{
  "d_model": 128,
  "norm_eps": 1e-05,
  "attn_scale": 0.32,
  "parallel_block": false,
  "init_std_o": 0.0,
  "lr_mult_down": 0.7,
  "schedule": "wsd",
  "seq_len": 256
}
Each number is 500 + 25 x the weight over its row's rms, rounded and kept within 0 to 999. Layers, rows and columns count from 0. Numbers have three digits each. The size before them is the row's rms in percent of the matrix's.

# layer 7 attention query, 128x128, rms 0.194, rows 0-109, columns 0-31
110:480496495448484539497521512577512469524508533499498505483475539506528515486491506519498451478506
093:549491489502475485480493509463488484533475441470488510492500489524534495513477498542476565517461
092:506528507475480524520465519525489508556487439494511475484486510508507477483490460453532519486476
106:478510500530525513509531542529487455517510523492478518507523506486492498494475515527524497545481
116:474505499531473481510475510540489495516508513518489489471504515533483500518494467519572491453521
101:513492511494487472502463489510519533503518548500538502477505491491496479479510480514475479496520
131:504476515478473503527496467485506506498523532499458500483517506500501488516524473535509476466496
111:454509485520565544474463494499527474499525498502492482467479492494532517541547522513537466524509
121:511508511498511483472501463463486490483521503471479491528491537467467489489545477469524507498546
108:455526489519496523490508500502518523502497479507518509531529530511501539482495542512472486487459
115:484527535475509478474481498501518542492449485496503536497514425485480528521516492500500481525496
107:520499546441464482488538465496490511512520537484497556464489488474470489481494481479488489522526
109:485509497490515486494464464518474541552501526495476505502538535478515512446535491502504490525497
110:507476489520491459504513509502506483527511492507514477477502485506511499474531497508525503519445
111:523481468477471541520568499482464511487534519482492513481526519531474507461484517502460501498481
126:500494495501479482490495516512484457531524522508487534473487488507504502453499507556515460492491
112:547493518501493472501505506466490493518528492516480506458523498456493572498486493552514494484437
104:485501497547499472500541524481463487502491531504508494466527513479506521482533492522519487500546
098:477513475490532490496471519470507526504518503500477536485493483509484487530532490472516485531492
115:529484485507506513505483471477550486483506519477527494458492530514512516479523526514464482489496
108:509484512468478544528472475497514454473470516505497519491510526475492487459520506481507481495489
123:454543462501531503526534478490496477521508498542489508464505505545504521491470539535513514476527
110:513459504455500506485521502513525533453500522487510537488478454487483497488500469530497523499471
100:497498550484499556534544494490449501534440532488500504488500477529453508491489521549462522540500
106:488456511522476500495463484504511490491472471477474513486500517514499496516468512493522517491482
103:483543494504465463505540544443472490540499500502505475520520472463490466497492485534494509481533
113:535474526498461514440495490484499463519507518518481483463516555465524527466533481499501494480506
116:526513499502501478511522539519467514470486522505472506511510454504450524514467504535546487561529
108:524455510476498500458513517484580535506511484491519458477491508483526472448502470495534519511455
118:504491524517538465506457456528500509520503470507502489478483502530494468504497501536493548484500
107:537480505452489489491488475476487482462484561485519506501535491497530542511500493566464500459529
111:531506465530479479499512474484484476529531503489468515474537488530515514509505510559465522524555
101:471542501531530506505491486462482518535502479501500433462520495474480510475524527475498475523477
097:526502551499481491475515443497499517527510474464461517518483519466469493481454513514490499472493
092:480554517493548517532506469448517502517502487532466506464458501542472518492484518456500515445485
084:475485531509479517536509458550514483505483495519493530519472498472510496488504503542474463480462
102:462519509508473495541513505507477518531518516508512497456527464514481487462472544559531528494542
098:529461505511465474470507517521482468452474531490515526520495553486538515506497519497488501501504
099:497524511501518501540529484493522489505494551552494510517475493512535532513499547497538516536500
108:480475487501525496419512499532519457530518537506492474495474485482528494488525541463496445481524
121:511524526458473488535507531476475518563508456541476462481534492529465498498435459488516517499483
086:471536529510511513480516485536517497519494489500449492532514493533511489524497494472499511530475
093:472487489523497471489551548508515504515507501512532572481515476513507549442496476528493511434446
111:481512478494465481517483449568471502465529553507523496537511477462486524498495496506521467478478
094:542502507542481472457527503528482549495514450517500530488509530523505564521475549513488505465507
093:517500474522489543497505508467469436481528529530474516505453522519497478509493483542521478517491
104:498515503520480501450479512437486490509479483478490524493507491520500497480513490504479465531413
098:518518517462515466494514551541510483480484518494500522484504527491487505461535515520521485490478
095:509528492519477469492484508524512471492457527513515529542508438543476516574493515521467529501511
082:548471477470500481491492485535514513525482491433476496442492457460516520461476477525526502470467
079:485519505504470522481524491556491470506489516532477468524464545530475491478537499500520515488510
088:510452435512520557508480523501492483524530491512484503540491549489523501509525492484493560529491
094:495533497496522500484507539497486432493481526526517495502502495495516491504486508476477531529490
101:449535514522489490507511537470546490492521499480474489487526462512479452533491502491431558492520
088:458483511519507486525456487500493527479521491480489476461482502493515470533463508467518523493520
098:505531477496546490506519485506486515492512525505504500533533455462498510526506497462477489504498
092:490482510489512502484527496497526528523516460485524497499513511484459482532473527504501488511485
098:500492494504511507486504564439516541524493484513499538523465499515486537543481483469507546486477
104:476522484507498504462465516548503490518499485493473503496487508490510546481556494532519489515501
091:500486484530476454483503486550513497461495537508506535518488488490489495502518515497531518455468
094:460514481481491486539534482489479512538478489528502482498492514486486504467471535523502497445485
099:514507529468515574473480495509501486490490492516513530486505527525512515488515460517490518508447
096:505493489487508533474483473521519514529502509499482446518505521546493551470511513542485487459479
093:520519493469527515529509504488471470500495464491517485501531480471521457488498518493507474470505
097:488504504479519531463495490493485497555481487501473487498527494535470558481494522530520525491428
104:508492564482454515466537531483462499497494505518529488506561518496462519517533554525483490492506
095:526501505472497508528519481491499464491488484528487526448475521495472528504512512505474552497498
096:511492491503522500475464547522547539501488517534482495474497515511532435493453521539528484494504
102:508455537512514514474524494486507513500448514486513467489503497421525468479524497517531481514496
090:502505487549465534471477525526456529486535502518435501481526487500497532520439493478525510469542
094:514488501480495468528537467464521501494486488472462486527497490499498528505475509525487508461519
105:481500487524519491524495458502507515528527474506496490524487494483493473475504493495479495478509
089:488529488485500497560511492512449427486532485524504452485467489477487519516520499485481498540508
090:503455495492467502508458556457504475485476497469457475464502496495462505471554519518482494499512
093:517516516464516508541509470505472516491492529534518465516464560522483514503470468509488510469483
087:514490459480526504496501491434548525498478533482522514528456481495517504500536529508544512509493
100:511535545479536492466514489453475545482494515487489496504485488532496499557500525480471501504482
109:483523512504503478487513549546515536524489511474506469531463475486489553484507529446523501502501
102:516467532436542529512525500514490506476523529520498518497535519470497507508470438507499517503478
110:519509502509474539514518504489516539515446515531522535498536462499501541493539471499470469480511
107:480521490497506515536521475480484497539533535489471512517475493522505524479505465490511518536495
098:467444506533503539509535510540526486497493504473496545520505512553475515507482457502477478463470
097:488520503483494496534467487521500504515529501528519495532528493504485519487517573499486498501533
094:462519499501484505524508536493493494489489499515488495505493549479526495473487516470479520439483
091:514542510500491508490518556502471543482508464470479474457471502511477460505507499487492470511518
096:484523502465473461508459478476515487491485506526508465465498511521491524503493472497469484511504
095:492521487500523504491560508473480487519472496522482458536490476487543476503525511479513553484512
101:508505503513474509522494519525517528454527526502467524534515493520505467506522492466480526566481
097:494490508484477518491476505450504512506543458487473512551526521495488535542520486494444505517437
103:501441502523519562523494515497497544530502535522495461531488511439498479503506513514548538447484
093:484528527490526493475529511504483529471493491527491479541487491529471507544471531491491499526528
095:485448459524510515470523500471450480518528528521507463492498484476473517481537525517489467476523
090:527515494515522520527537456517482494516529487508537491465508479537497539497491511549526528513507
096:476499490486508521495470485523467491508536507505515476503487500500506481533442520493505520521485
098:481516510499463493486511461525490497514503517504490497499468484501470524471475512550505495523476
103:441478519507512484533491484515491474507507507472453498477478509501502496496522518558489492505526
093:499506510468498504462487452478513482513484473473511497505494523523489454511538483489477497491479
101:537489498468544524479477420484513473492521498499496526487469490530466532489512506515501499521484
100:535520500502490479496505546511515502537507475499500499473514490476481501499446515462527524497507
088:492469466486497514486499521528532535496489517492507503474482548499496453530497489486457481460543
102:558506522513484487514549512483497498500504490494517556518477502525520483429509479507503467518486
098:525535483516487496493465521454517489528456481477489522455524522533494487499484547499495506489504
106:470507513488514521506448482476501470469509527536496506498481507533511518512488510468458505560482
086:474538483476524471504513510526516510485531544519534468506489483473510494523490531468492504493524
103:510543497518508542462500524518520517487456541531485492514489461562515463471467486485516464491462
090:513502529494489487528497474525484498525501512500508502487484512500514491542529531552538497503501
100:521521497493478482500465486498500513490494467518532524469519474503500491547494496530488522512526
097:492529498505503472498490517511493503485488511509496516497471443550484453530518471518491464537512
085:490537487489542516532511501523521536526492516534474514471521479480524480498528477504498515528537
098:538509534477511527468521540513484490481489505502498475487483515466492493458497495515518514505499
# layer 7 attention key, 128x128, rms 0.198, rows 0-108, columns 0-31
110:473494537519523491526498525534482511530530482486493529471496519503510545478502550448491471462512
094:482514533528519466493484511477481486480525517464535527550485530478511467535528492508482498484525
098:502476481529518486476470505479497502461503503482504524509507463484542505502480508525491550528516
113:456463509478491473509510491529483531497470487528507492480494462500484454473496437535530515469469
114:522547511482508509512440480467455526515519529532492467529538496425477487495491510526486510493493
099:491505494517507495498558484521527546503472470470471515484506525478514478541528506494537490489507
111:503521478516500505473568515526479489501518513526515508484492498529502535468474546518490416495531
121:517499506515470514517515510515518495529490496501505508523498514527510499517504549540504459511496
101:472517517530463466529519435499481540461501493477538513484468490491517523508526541501456544534472
102:491497500474493479513510493515527501534453495464503514532477460500518475487491493466526519469510
092:489494513498493446483557515529486534506482505477485487476543506494470485469474437489503492481490
101:466469489511511516518492527506483488467519523512474509501500484487495453489471467511482523437528
099:530490479481526472535508510469510478446503497472461468496499510455452469530485512513486484504443
105:487515510480547499482512511510504472525460463477462490493480522531538534524501541497509477519463
123:519516534467520484472481555467553521504479523512530526486475471506474515522538444497474553509490
095:529493502532479529501479513497440543509506493475529469500484536496454499537508463514541511489485
106:501491519502522485512422452514531527493484499506507498542524455491520494472509464519500491486508
099:495470526473477507503488488536519486546473479488540484507509492474529495514522498462509471481481
122:505510540482498507497491507498506499505471519504445467498510505494515510481516456489510541530509
106:490456468463453498501546487531523469485479484530508528523537518530519506499527466468508457490510
101:461528481476485510514536527471482479547536498483472476509469441489532503488494498449488538511495
129:467445497499516523485519467487511493531519476478494509506504545528510500471502538472505477489508
102:518433545493498473480476483491486532487472468484505446510482518483476546540519433491478529506475
105:536524514492514443531452499504500537476459493534513517468471514502517494509475481504512515482546
125:526481465459498484516482524520536481488478466478486514500503490500527511531463470481484558516467
110:511487548495505459465489469525493535485493500490510490494504471513487558522543440512512509501473
112:526478513474502497501497511440470514471463524507469540493514512498487507469482485527467565525525
094:503533471525465516507514533473483546491509478527487504495497535481491483477546470485447527510472
102:514494471498484499549507492501476449514517494462532496512462478496497509491477521470526415506496
102:483521518488483489487486494503478489428509505504497511513519492508546523504477508504504521516466
104:533474492515498503483494517476517498506506461470533502497500484513534461501465452499529540490475
117:540513506508489503524501509425475470483463513516552488511501474500508532517494469513507534501515
117:484467488534498482502472502513475533477553495511489473524488552552485522501510519547470516478510
092:487453475513476493519462513515474477486483513513504459507522574550533491491498473536504508540494
096:507482488471479516494478501463451505527462471483507478518494497530442559508488499536487487506490
086:520479471483521482475529479534479520549516516487513500547505495530507563486467493489451514479518
115:516478467511513502497485503485484495522509503528484489537483511534489531491518557496475505453458
085:438524484506476495542498494498484489466500525480493491453521449466508461462490468472529498515498
097:548524512497489443511451539541495509542489492518518529475532477505486496522529556532471499476500
089:545509482487470511506534521498539491468490462529491469526513494515444499491546467527498423485502
074:492517485511470513507455498495461499512509463461482494501525478496541466488527499516490521465519
082:532500498466499453467512512474531473494495465504560533507486480485541494447460521502491509461496
095:494510506470458501470540522490524481492462503489487519495467445517529472521508427490488495554463
100:491512477492503436503439459513454512538541468511470509517519494496476520506523549525495553470534
126:501508508538459497488508516500547488498524512457521482483525464437511487497520476493478509538477
099:554484470507467448509501501517461479497519468470513465507513500529488485490504512515502539466489
084:453540529496489492522564494506532512483491539510464485495496469501480518500494475510533500501499
079:484502505507514564505502481444511502480505533459533534503506478494528516529507506495497526458452
091:473508523513542456462522485541464516486482533469509488497475491492475467456518489500525504500512
105:488522526528471490495520530483513485426488500521477529489534516518477474508480479523491484516502
085:492517475474513460489424518507512474516537495482504477517512520509500520532480533525499461490508
117:478502530521491497494513491499533529489487527499451505463499456456557510491546494489487493580521
097:473489491509518552465479496488520513513491502502495531518451554512508503501506500524528521488511
135:504536535529495518503538478491506476473497488489516493489522446477521460479521473523538492504522
097:541504485471504518496507484484516481525502523494549507518503520530448506521495508491488486470474
097:501500470472498527485454484518512501491509485501525506523517498477497523523492529495445502485510
103:459476539522484502491511534486539505504487508492533498446513528470519457472502475473502474544491
125:478544516516518528526512527523538478492484528475499543480517451480517467483492521483515496518518
087:495492527493501488484516515505515531523506505466558489536502494465510487492494447521522476476499
098:448518591521529537474532509459514465481485504493500470487520472454533478480488471486543503515529
085:490476475496507512520472522462492486541510478520486498501526530517471474497467493541485539502505
110:495513534520505529502514501517515503489463529500501513454502484498531481474502504520491518511515
095:474493455507488486508475518528477475527476469430521541479501508499547481501453525495530493453464
102:498493464463466513449464482525479479478486496526461522522528535527433490497500492485484509492499
085:490549503536478520471502532477501487507503556444499482476515508473484481499444525471507496478477
097:499509515508500538510545505466479539559552528457471514542456504493576482509537519529538473482488
096:526515512525553485535452481521513500511563463463556482521502508476514500490461511549454496457485
083:489475498451488496478525503515502482481502506519472481466476481493475524485494491545551482465500
095:476505476496525472501543487536471518489485470507509496541484507540501475476514503477512482550528
093:473462482519525503510495511458517507436488533495506463515510460468513476533529457476505542538486
097:452514495522456492540489494527507503529482470512495524483471486475522526510524532452486530528516
100:491547520509518523499521529509469475460488510482514504485515506547464494524531455462538521524508
092:545502529492480527550476505442536488467489517507489473516552530494502541473497553471511512522523
090:517542521494486514494528521531467511520540544512492454507487500491477496491502547514524465496534
109:449536502570498550506504536526500488487497501508487500547480486495489491453528565535511451486540
083:486492535487462453502478519488524472486546458499518516500498499506516552480507501533498499498470
086:466463510509484512543540456479522499511525488516528504511503513498494522505480519511492513478520
099:469564458486542490490560474533548470497518501473506498500497537510479476482518503513510501485486
100:477493514492519511459494511509508480546493493499474496533487498509472496528495527493527492500528
094:474520490525469455501511515516505517479490505468488498518498498514514470561482494500491515520544
098:541453480487542492502452509533498476504468511448483491489487480532471467498521477461503518455484
093:470526494475514484464482470508492515477526531462521535498508528517445488547476502485538498481516
087:488479521560497513537471512472545448514513520516468468483505498552521535511476510489465515531506
105:521471479489467526496474517487522477480496479490532507512499459507500490481468479475478474506435
096:487473465486506485502483495481490501540510525495521503490557506476496512491477533570551501504522
112:483488547553479451496473530503530481482501469550498531494498530474524496497490492485458474518487
085:529523483511457510476494497514516508515526468456546458500473510527494506549492515516477514509506
100:486461528526499481522488539470504489526478488532501512502473514453510437466510511455495482479489
092:520528530516520494493498472499542499477507529506538506527536515520524439523429490502520482544506
100:472501502502528472519520473539517505505538548457511494515484512544463518493471506446496489506528
099:504470479532489530473466515516520526482489504538472517485515496499497528524542479515511498487485
115:486544485472504489491518483528487497523492500499499467533507538500481519481508499503479494464531
085:519446508490475515490451498474516511519479517488551519520484507466475508521523534508460503495505
095:514457495516458494492481529452562475512509474489516493537504545498526508485505476514477528510481
109:504577505473496477478545499530482491523527490466520482533480492499504509506508525513519477493507
121:506545503471528529484565476506494474525473546469511512525472540543505542500534542481488476505521
090:459601474478483537486511507491463532545515499469484496512502505539514507540472513514498483529508
092:557475518477502490471459489486555545479511501492519515449492513504485466518509452495472488517486
109:528493510452519504507444522498462516463475474464495481512490505500452476505500521523492495450490
088:488490500514529509530547503504489483482485489497522517517488480489477516501527472470488495440488
098:523454499494523498485516514495462528482515535484488506523473471499478480461476470487507524494508
114:527489476468473481487502475526517517496524474517464484491524511478507531516505509484505552478463
096:456469491545469499524485514491506548540467546523465538511498527511537496526514480523517526523510
081:481478520474538505541525546492481495481507517484457487534535498509505528493506511540538481530490
108:461473527471523499478489506541491441512499499505445515528533466515490488480505502508526483464493
099:509520470447521501521492481466507501469484523480479529501492522478550503542513446493492494477494
101:509488549510483472502495509520490498520549480447535499464523486487493492545485490502501519519504
083:485500523498500484479495488475480478451486495527498485476521505489427471492489468504491502526524
095:505505487515465520469509489508523487511512518528492464466477439513502522494498488512523511515538
# layer 7 attention value, 128x128, rms 0.211, rows 0-95, columns 0-31
103:464486484444503511493460550503518494556475495519493521537539522468481502513493518467436496513486
125:435523491498549514471473555480504499512490508527530499492508511511507523515516466522500518493465
104:504518529524507492507477486551530513511489523484516500478484560530482490488470450499488577480496
118:463483471455478480489517501507516532470507517487476501535497559530480501527492461478514481507471
106:508512527492468533503444500470501513509498513516516536555530465513523462543484537487525511487481
111:492513483458512472501526527457517532500472450476504513535497483469489541505481474499521472481510
115:556484514492478518467485500506501499486493508493517540514529461471518472536521550505508498430500
110:492547472494495516518504503551495493516516491453514508539554474498508451509504539510511468495541
125:535517465489525514514513533478491463513501520523522493473560527519499518514525513497525477470470
124:502536552483479483471495518505518474490502486510465531513508491472516520534471448488513486498483
127:462496495488468468498521522538486503498476487448557506473440523473485528498501504503500458488499
126:485487513490463487477498461490486531495505467471536512504504494509444472503498460486542535539519
124:535501492520520484533520521446478506509506479518514534517452478487509525523503515527485499503499
114:515496527519496495487496503476510479527509543536493550531518525493502516513450467531506516489534
113:458452524528498505505505484486530517503480533471494473503490507492525464495530496458500510496536
115:527496468474531517480468538497457481476551499540450476500462522484500514484519487504496535539522
136:463497509526493455500479525472497460523493481529471463499525487502486444516537483520504539526463
116:528521520536517502524470483482537499474503551479440557556519515470510540515518492501557498532492
122:520510474491494525488554510473491499497503495477507541467436503544483475487486503511502527505458
124:521478502527465502523525487458525541497513499505519507482481534507522501521534558515490498478459
130:478539435492499488501496517494443475501468549547515530492566483501465549460508527489512449496511
138:511550490531497493502504516483506511493499542515524495457459473477528539473492523539512496487521
106:518506493573503517481508499451484481510481537506487510474507525530473512508520543527480546493470
123:447487486468501472511543479531522483474479493478507517497509506528523488487493507507496530502537
110:505521533504545480514496506498536523519480515517541503524492478488516486506459498510494496475526
126:486451492475496501484515516464503487527516481528491492469483522476505490518482464469491493508490
122:504522483445505510497488477525494503468496536540526543493511507506507494509498496450525489510525
115:518504554525522526536481508462489507527528520503456504506508510497467498505516512489518522487448
121:490500512503515479470460497473481479510500508516491491460516470490492496478518497510477492500552
109:506544488509452504507486522485529471490498525490465520521524496518438503506469504491505491519532
121:487511553507523481502478553488504465515519523519509500509505488472463517498491547506479424511472
119:489472477571513472506538489502475484438482508471533498506491486482485509462519522484474515492488
080:511568517492497511510462471499484500462537487534516470483532490487498495503482503514499543556492
086:480474502494507491508511492489528500466495496520506490509452525479528501507478455494511512467535
083:485506463548477501495488485489506512529518531502539529490451493499461532482551504498536498556558
091:484480499476542536481534544520483503485552505475463478525501528491499508533515472546511503510504
085:514472534483487475464582547497487521503484455488479487475492499523459480500486506529515498491515
095:487478478474476476502496509490486466489517495489488507546490498500487513472492485491492533509485
073:465510515458510503509477494514523490493500487551522477505487513496498494524553535484555482491536
090:519511498528488480468530487544547516528476520473468431527532501479444511464524521481528484488519
088:507481448532466519522452469528530510460530487519507517496478508479477490495500484483507526523521
084:510477525510474500505504529511491504489511543473447483508486476532487522516505519509533518491491
076:523533449543485497520506526502473472497508492488514484506520482508541502475486487534460509543496
078:497501520477483502516510469491471529494465484488507510474495484494511494533498508483503510459485
083:470492546503517461487534520487498541480513514488503486536514493491518531453472488516524500464464
083:487462511485550508501477456463500502581488529558462489474470471496508482522558549441515490507504
075:528504513483519515485470465544520512531548470485543536494486531437509461552484522496514490497503
078:500506490482464494507526468495511540512485541521520458501425509526489531504499491475498504499496
086:545509518482508527502529517512498496516516508454504528429523525493526551492508502499523494486567
083:485488511539512535495510476489488511490495481484526515535482510516519496505478494472490511497456
086:527507500482462531552510498463484484487490476499506518460497512482418477491495509519484498502512
077:490468461546477522477489486473502493501464477539497472482476528511453507514513519522529468520470
080:475498513494472474485488487505511572483485532523469518444446508499502467506510499497500509499534
082:459536493521524521525465493515446487495505512492455540474511490511481460497517498464537510496484
082:523468459495488515509509461505483518513514509438488515503495523504533469495513484506486499519478
090:464484507481518471493477490444532452504500461525470499490489505489543447495494511500496511471521
072:480455488527502461530497545484479520533473471497483488510463494476517510543502511541485529500511
093:455470487522559492477529529516478490484500474494523472512469473478483502485558479474508530496483
078:515498495543498530437511488517513487480527491494455557522524509469509512528462491538548485521515
077:534516474484486485460507508471478483473515471485430495497519489479499489455473491469499495507494
082:491495491514505497519553525461485486525483493533497509501499502455529496503484520485555468442505
084:495478521495511468494490531517528512493558509446476527541477490489496474492477508484481467504462
089:501545463486501513533507474473451522491480518476536514503472476507483499516502464459501499459468
092:469511488479486545496528508493489498498470500573474495479559488513523494486494474437510492491535
100:494503526491499486474543531496491481493493535483485495451525458480514517535483458452502477514523
091:501502485485535500529512548493543537496468469479468509490535467506482493457471500477519473454517
101:464514485529500510544491511510560497505500498463469499538466522516517475465481528454499490528528
097:521505500502507468471514439478512477454510511492535495464485504519520475480496513465543511497474
101:532501486477483510526474547497500467483534519499481520486513492491527491518454504448509495496491
089:526518500521510473515519442498499489463487571567499471509483517513540518508498522487482464501485
094:480467469436490512499489495483515539471486481492534463499523475525499506517506481480556456529474
093:463499473492513475540499499467460492457540534494482473491490484524466496489516438490523489531488
083:522480472508541478493530515484502477509497530517490464522489500480459531507449475518498481435485
093:470495478466484526533489546497506470510505509500509481485463515532497502467493471480503519536512
087:493504486545509505500531517479477515496544517486492473478465537495479498494471520515462492526472
091:513460507529516521539496469453474528475527522477497489562515502501468509530479493456488507505492
100:497505458521478490479511523440501529488489535509467468500497510514478486511493514529511492496490
087:494493487494506484519534528502477494530531485492496495497510533484474531489572532502541523542540
107:519523490493472475477467479493533495506525472523444562490511450523514476548485525496540550502521
087:494518520493517546503528486513475509543507522526500487463486532475518490471538482504459457487500
090:490467506520493470489477510460551492516464520530549532514501501534485482510500490527494520463528
094:535495521522533489489530499524525495489500459546542484525529522520479479519515493541481479517481
099:500505508486507519487500524535500511501530502468475504503475512531512524508471452496479543556501
100:487492519488482518536496508512486476489515518520506522497452523529523456498461471494519472493502
093:511492487491460518539471531484512512521508503524548492485510500488534492491503467500442490481507
097:473476467516465515550526533483535517536514525482489540503509526487486476478547547484458518520452
094:508499522491513466503531468497522525496478537485485499473501499510499505530573504461554494505548
084:482475507481509511491530473496523516499512505489501502517551530475455447519487545502527465497506
085:480535514497505549522507500498496502496506506505481512510484519482457538522505479519482526493573
086:499472499510437520478542511513453518497504491502535506507505490493498542457471523529495521528513
103:442492443507517517501492569511504472478533531504474515509516497509483522488498522530483494498489
092:470487467471517560496539562465516474515519501546459501496526490504552491496545497504560521506487
086:484531508514519504501499503490465491542518489505477503513484530455511550478490463565489480498450
082:516484476521474499533521506461454558497491491467496490461506474510518486544482511491490481518493
095:514463514519454486476520538466544461484501480533492535480470507515468499530496512479493512528484
104:530544507483498468523557447471496523531502456483512479523501488456507530499490542498489537483523
# layer 7 attention output (transposed), 128x128, rms 0.18, rows 0-95, columns 0-31
087:450481500455491482482549466533527514490504530533489499495471530460479493516468540492519473523517
119:525502482491478509471514463472493475531426540447530487516452474518503514504530493516460492501500
111:493512512517503505497543512468493526488484512554514503486542493514487509513504463481505487515482
109:524455522495528491483511492539541472516519484431499490509510492530537508520473485493506507511457
101:498526500463547505474503537502506500497524498456526541518512518488491491475492462528474478481513
114:550523510532499499524520525504483499514462475497513525504473482481495492446497446508492524531525
113:529487499491509475500484472505523503518502481480535518424518474544505494536513485494509433521530
108:453484488514542486509560537530501502492536509506498466523477529480500533496536513494474480467471
107:473531502534526512470528497519518537454484528507512494507444480488511501529503537506424479517496
116:512553535488521504507489494500471515506474544491533482513470515458465493546511494482471549550542
108:525462482520510500528491530548496479531522473527468488474553461540520454523488484506527527516467
103:538502533554495493489520511454502516517512521453503519535526514516517512478498501519454541472478
118:575497462527527514485514533475480510489526525481464478484453509538459519493509483497471516504547
105:509558519483530489530473515475470509474543526508460486498509484477495524466519486495487470519537
107:519552474540510489507494569535499522498516487477510461494516474500474538529499499474522466496462
104:501509499490519531538503512520496498512418504501463482503515527490462490484453530498542483461544
135:484536481468476508508522504511474510479508512491506522507477514464470501490486503475470509463507
107:477509493476541542485489503522526503479474518499513519522473506570486481515530449468476483500540
118:502482488460488524511479503554496514499502496553472525495516525510519522486507528489509464526457
113:516486459513493469473496537514489505465569488487511479512503449493471519489540484494481465485471
118:497468529526504491539512455466497544494516541509541489483455520541515495511541483475470431480543
123:533558468537510505491484493461444495497486488502509459533503487499545482489508511527504561522543
091:496520490492484490497486482486455516508535496458516518467491508540462492476500504540510516498513
110:494489502517504513471504498496548486489504500452499497525526509450502502505485463482500456473470
110:497505496496517498554524484508470489518482533503503491489492478492525543523530478493510529469499
108:471501517501480496477479465499481514502478499493504533502539485481445512549500465526503539478525
121:509456534507502458502481480509516494484500462493476512482486491562503510487498445521487528541475
115:481495456501487508462494483502513517476500508461510530533495559550487518522536500554489495522470
110:473496522520501505475494469458495513479502473473518459499568508488486510515474518502486560485543
114:498514496511511471473473484473507504453511477490543493493493515540516476490477477530520523488475
102:514505523496491503529495480514508502458510533538532478465511483464503457523480489488511569506541
111:552511519489522520510492527508500507504529511490489486530490504479560500471546520518496491475474
083:499437528507495510517546497476473509496461515489525510527450497555518488460513475494523499526508
090:489500473508465456495496485543487448458506485535548484504504518511486497475474518462520532497526
084:533503494507486449480484473532556461525475462509511455510503514447508487558502500517470480437496
086:483520502487520539515507506494511492493517550530529520500497474520509477499494511486478484501465
076:494528490463530493532480479517512486534484475502477506481515477516506509578528554534515493481480
104:537528503496490477511482505500485503521491499503526507440539494521480523497494550525511489490434
081:475482475492503535484540469490475506486544478496506499520514517484467474470521489491445540519493
081:513511477543506460516540466511489504518516493542479517448501536470499497529506501512466481487527
089:538488506514487448536524509494545510527510487459525483470540484521486524468490470500477529428507
086:486500493497521515502539467463496515493477517475510499501496534469530448483516466478469487561534
099:468494554434516526499469482506528523515482498524484512500491483531495512506491479534553502490483
088:506547485515513505477490480473509467457509511507486508542492497518537497471520500484442492564496
086:469494493488509525517520509508473509474451536581483473477479486500481486484488485499522511510518
073:525504513510486473525473503489567498486544476447526483490485492513482491462513461510511532500504
088:505471505528468511492577500465483523476482529474531491521515447469518527520514503511510493488501
087:513511509470512467535508528542505507490509504469511468499520461472491504485493490544552479464520
094:524537497522455510520506477493498491476511480483494481509520515497559477529538492498457481546464
101:460446545463518530492477507494477519531495537557478489500523493533497502511510509511518511524485
085:497495509499515524498512516523516476512528496532469492511493490506543526523472489491515530534466
105:512532481517507455523524515482502458485552448479515474542508467462512461476486458494462476500522
079:470538461544498514511488518515506462491517469498480497509509475482483538524491484453500520504505
083:504448511501508492495524481514563511507506569445493531477534505522510502497496447489519514476467
082:519491537482507473524477494497508512513454527489521505498483471534463568477495513525489452517506
089:512485498504499541486547457507497539478496532493516495504477504519498504538524480486483498555508
091:515500494505487492462486478505494489512549507515517514540484507500496491489535517535462468531492
090:488497532473493486521518502533488503478522517501529552486506514516504497500478493506484473488497
090:486498490509537501505498553529519516513468520497541498491500466506479497528508521498522506450475
083:499469510528501455508505490527514547515493481500504474498460504482515506519497475491530552513481
086:510541508483535506488445531504477503499495499502479495451522481499486503528496530511494539487484
091:529522520451534527518458532493512478477523475539492483500545504563471552510519493492513512501504
096:507505505510510504469478500474503507512503495505533513512545514500458530483482526554486457471487
086:498494495511470439481486509496482532528470474498514485507498526508522509472458526526552575484502
106:442526512462493448492472493510518534487487488527484521499528497523478471482495557514486456513534
101:487457492516438500503477491508489501494487566490532491490518511478495470524478477453509524526507
103:488468479474451526399507481483471485508524499514516505466503508517470483510500501529477494495476
094:468487505471476557507518497535489543497518481482490497528491517489511525532503494496528459519479
096:468533494518481525481520496513494505504490498513462502505496487447508516552539507545486487479550
096:528493472497491547495431512475519507516492441462521536543495524523471527487509446522472494490494
110:517518492522536480478456534519541490504529504521516477471526464496453501485493521507469492483494
098:548515482515478525477485471514525528543472515479493527501541517482512490517520507515494482544509
102:523460542530448537488509494486501493511461524419497514492504488472517498509538525545510541497517
094:519546492507486505480480470490502541461471559524511478527551465445487506531512523466490466467510
094:456530495502511519508506470540507493538440519498487524509533523539521486530469513460538495511539
090:480561466504464495483494508504474498497510461530533482474495557500515479473466507532476512506508
113:521539516489490504503516530529457486503470465469510518507482524466539490497482508473481477526530
092:505481533512483533466510498505501543491469520495526492515535461471479520520476492503535505495477
106:479506521495475532521483497516462522481494554506510452498487534486496507484507510488483517538533
102:470540469482512519498498500480533500472484521493484475539499531545463536527483486536479477509479
108:519483503531517526499507487544441562465515542479461507469473468491481506488501513473513475523527
099:477505472537470513472473507454473482482484491485482522507472490548505566470532491486520479468535
103:487504519466504475480510500476462473493479496490524462536472479498494466500500504515486531480496
095:481467488526507500470509492473565560507491460491498447490486535491485512526483518477510499509521
104:475541495467522508491469472500490457473503489493474485516473506517490497469477496483537478503528
104:505523525500482486502466467490468495453477523518489460485491510464524453497460484464573489515563
106:505552473527480548434496489523474489501512519508484541472487495503455530486494513494489503554457
110:503503550467482538480508497539481523526502524518502476492471500505527515476509493526475517495526
099:483484499495509483494538478512474477504500549489511530479498502468492492505510556503518508502459
105:499507504534501514481508481495531518494448511514547527474452530508475457493522473451483464500526
106:549509522483509534473464510486486444503484461488491515472490488491550499463490509519497504551523
102:522491501525522479502471467513526539490478493493508460504492509494474549483473476507471469520453
109:463484474510475532500513515546489493435501532486494488493479486533535463516464477452471556518506
103:480536485518497508475521472534494480481473506469481480529495550492516510498540508457512521556483
102:527505503503475504485517511514468552489519489465532469516501490506488511483510552501478472505520
101:506488553508487502482521509508494539493486553495512530480464518515489503474473422473472473524478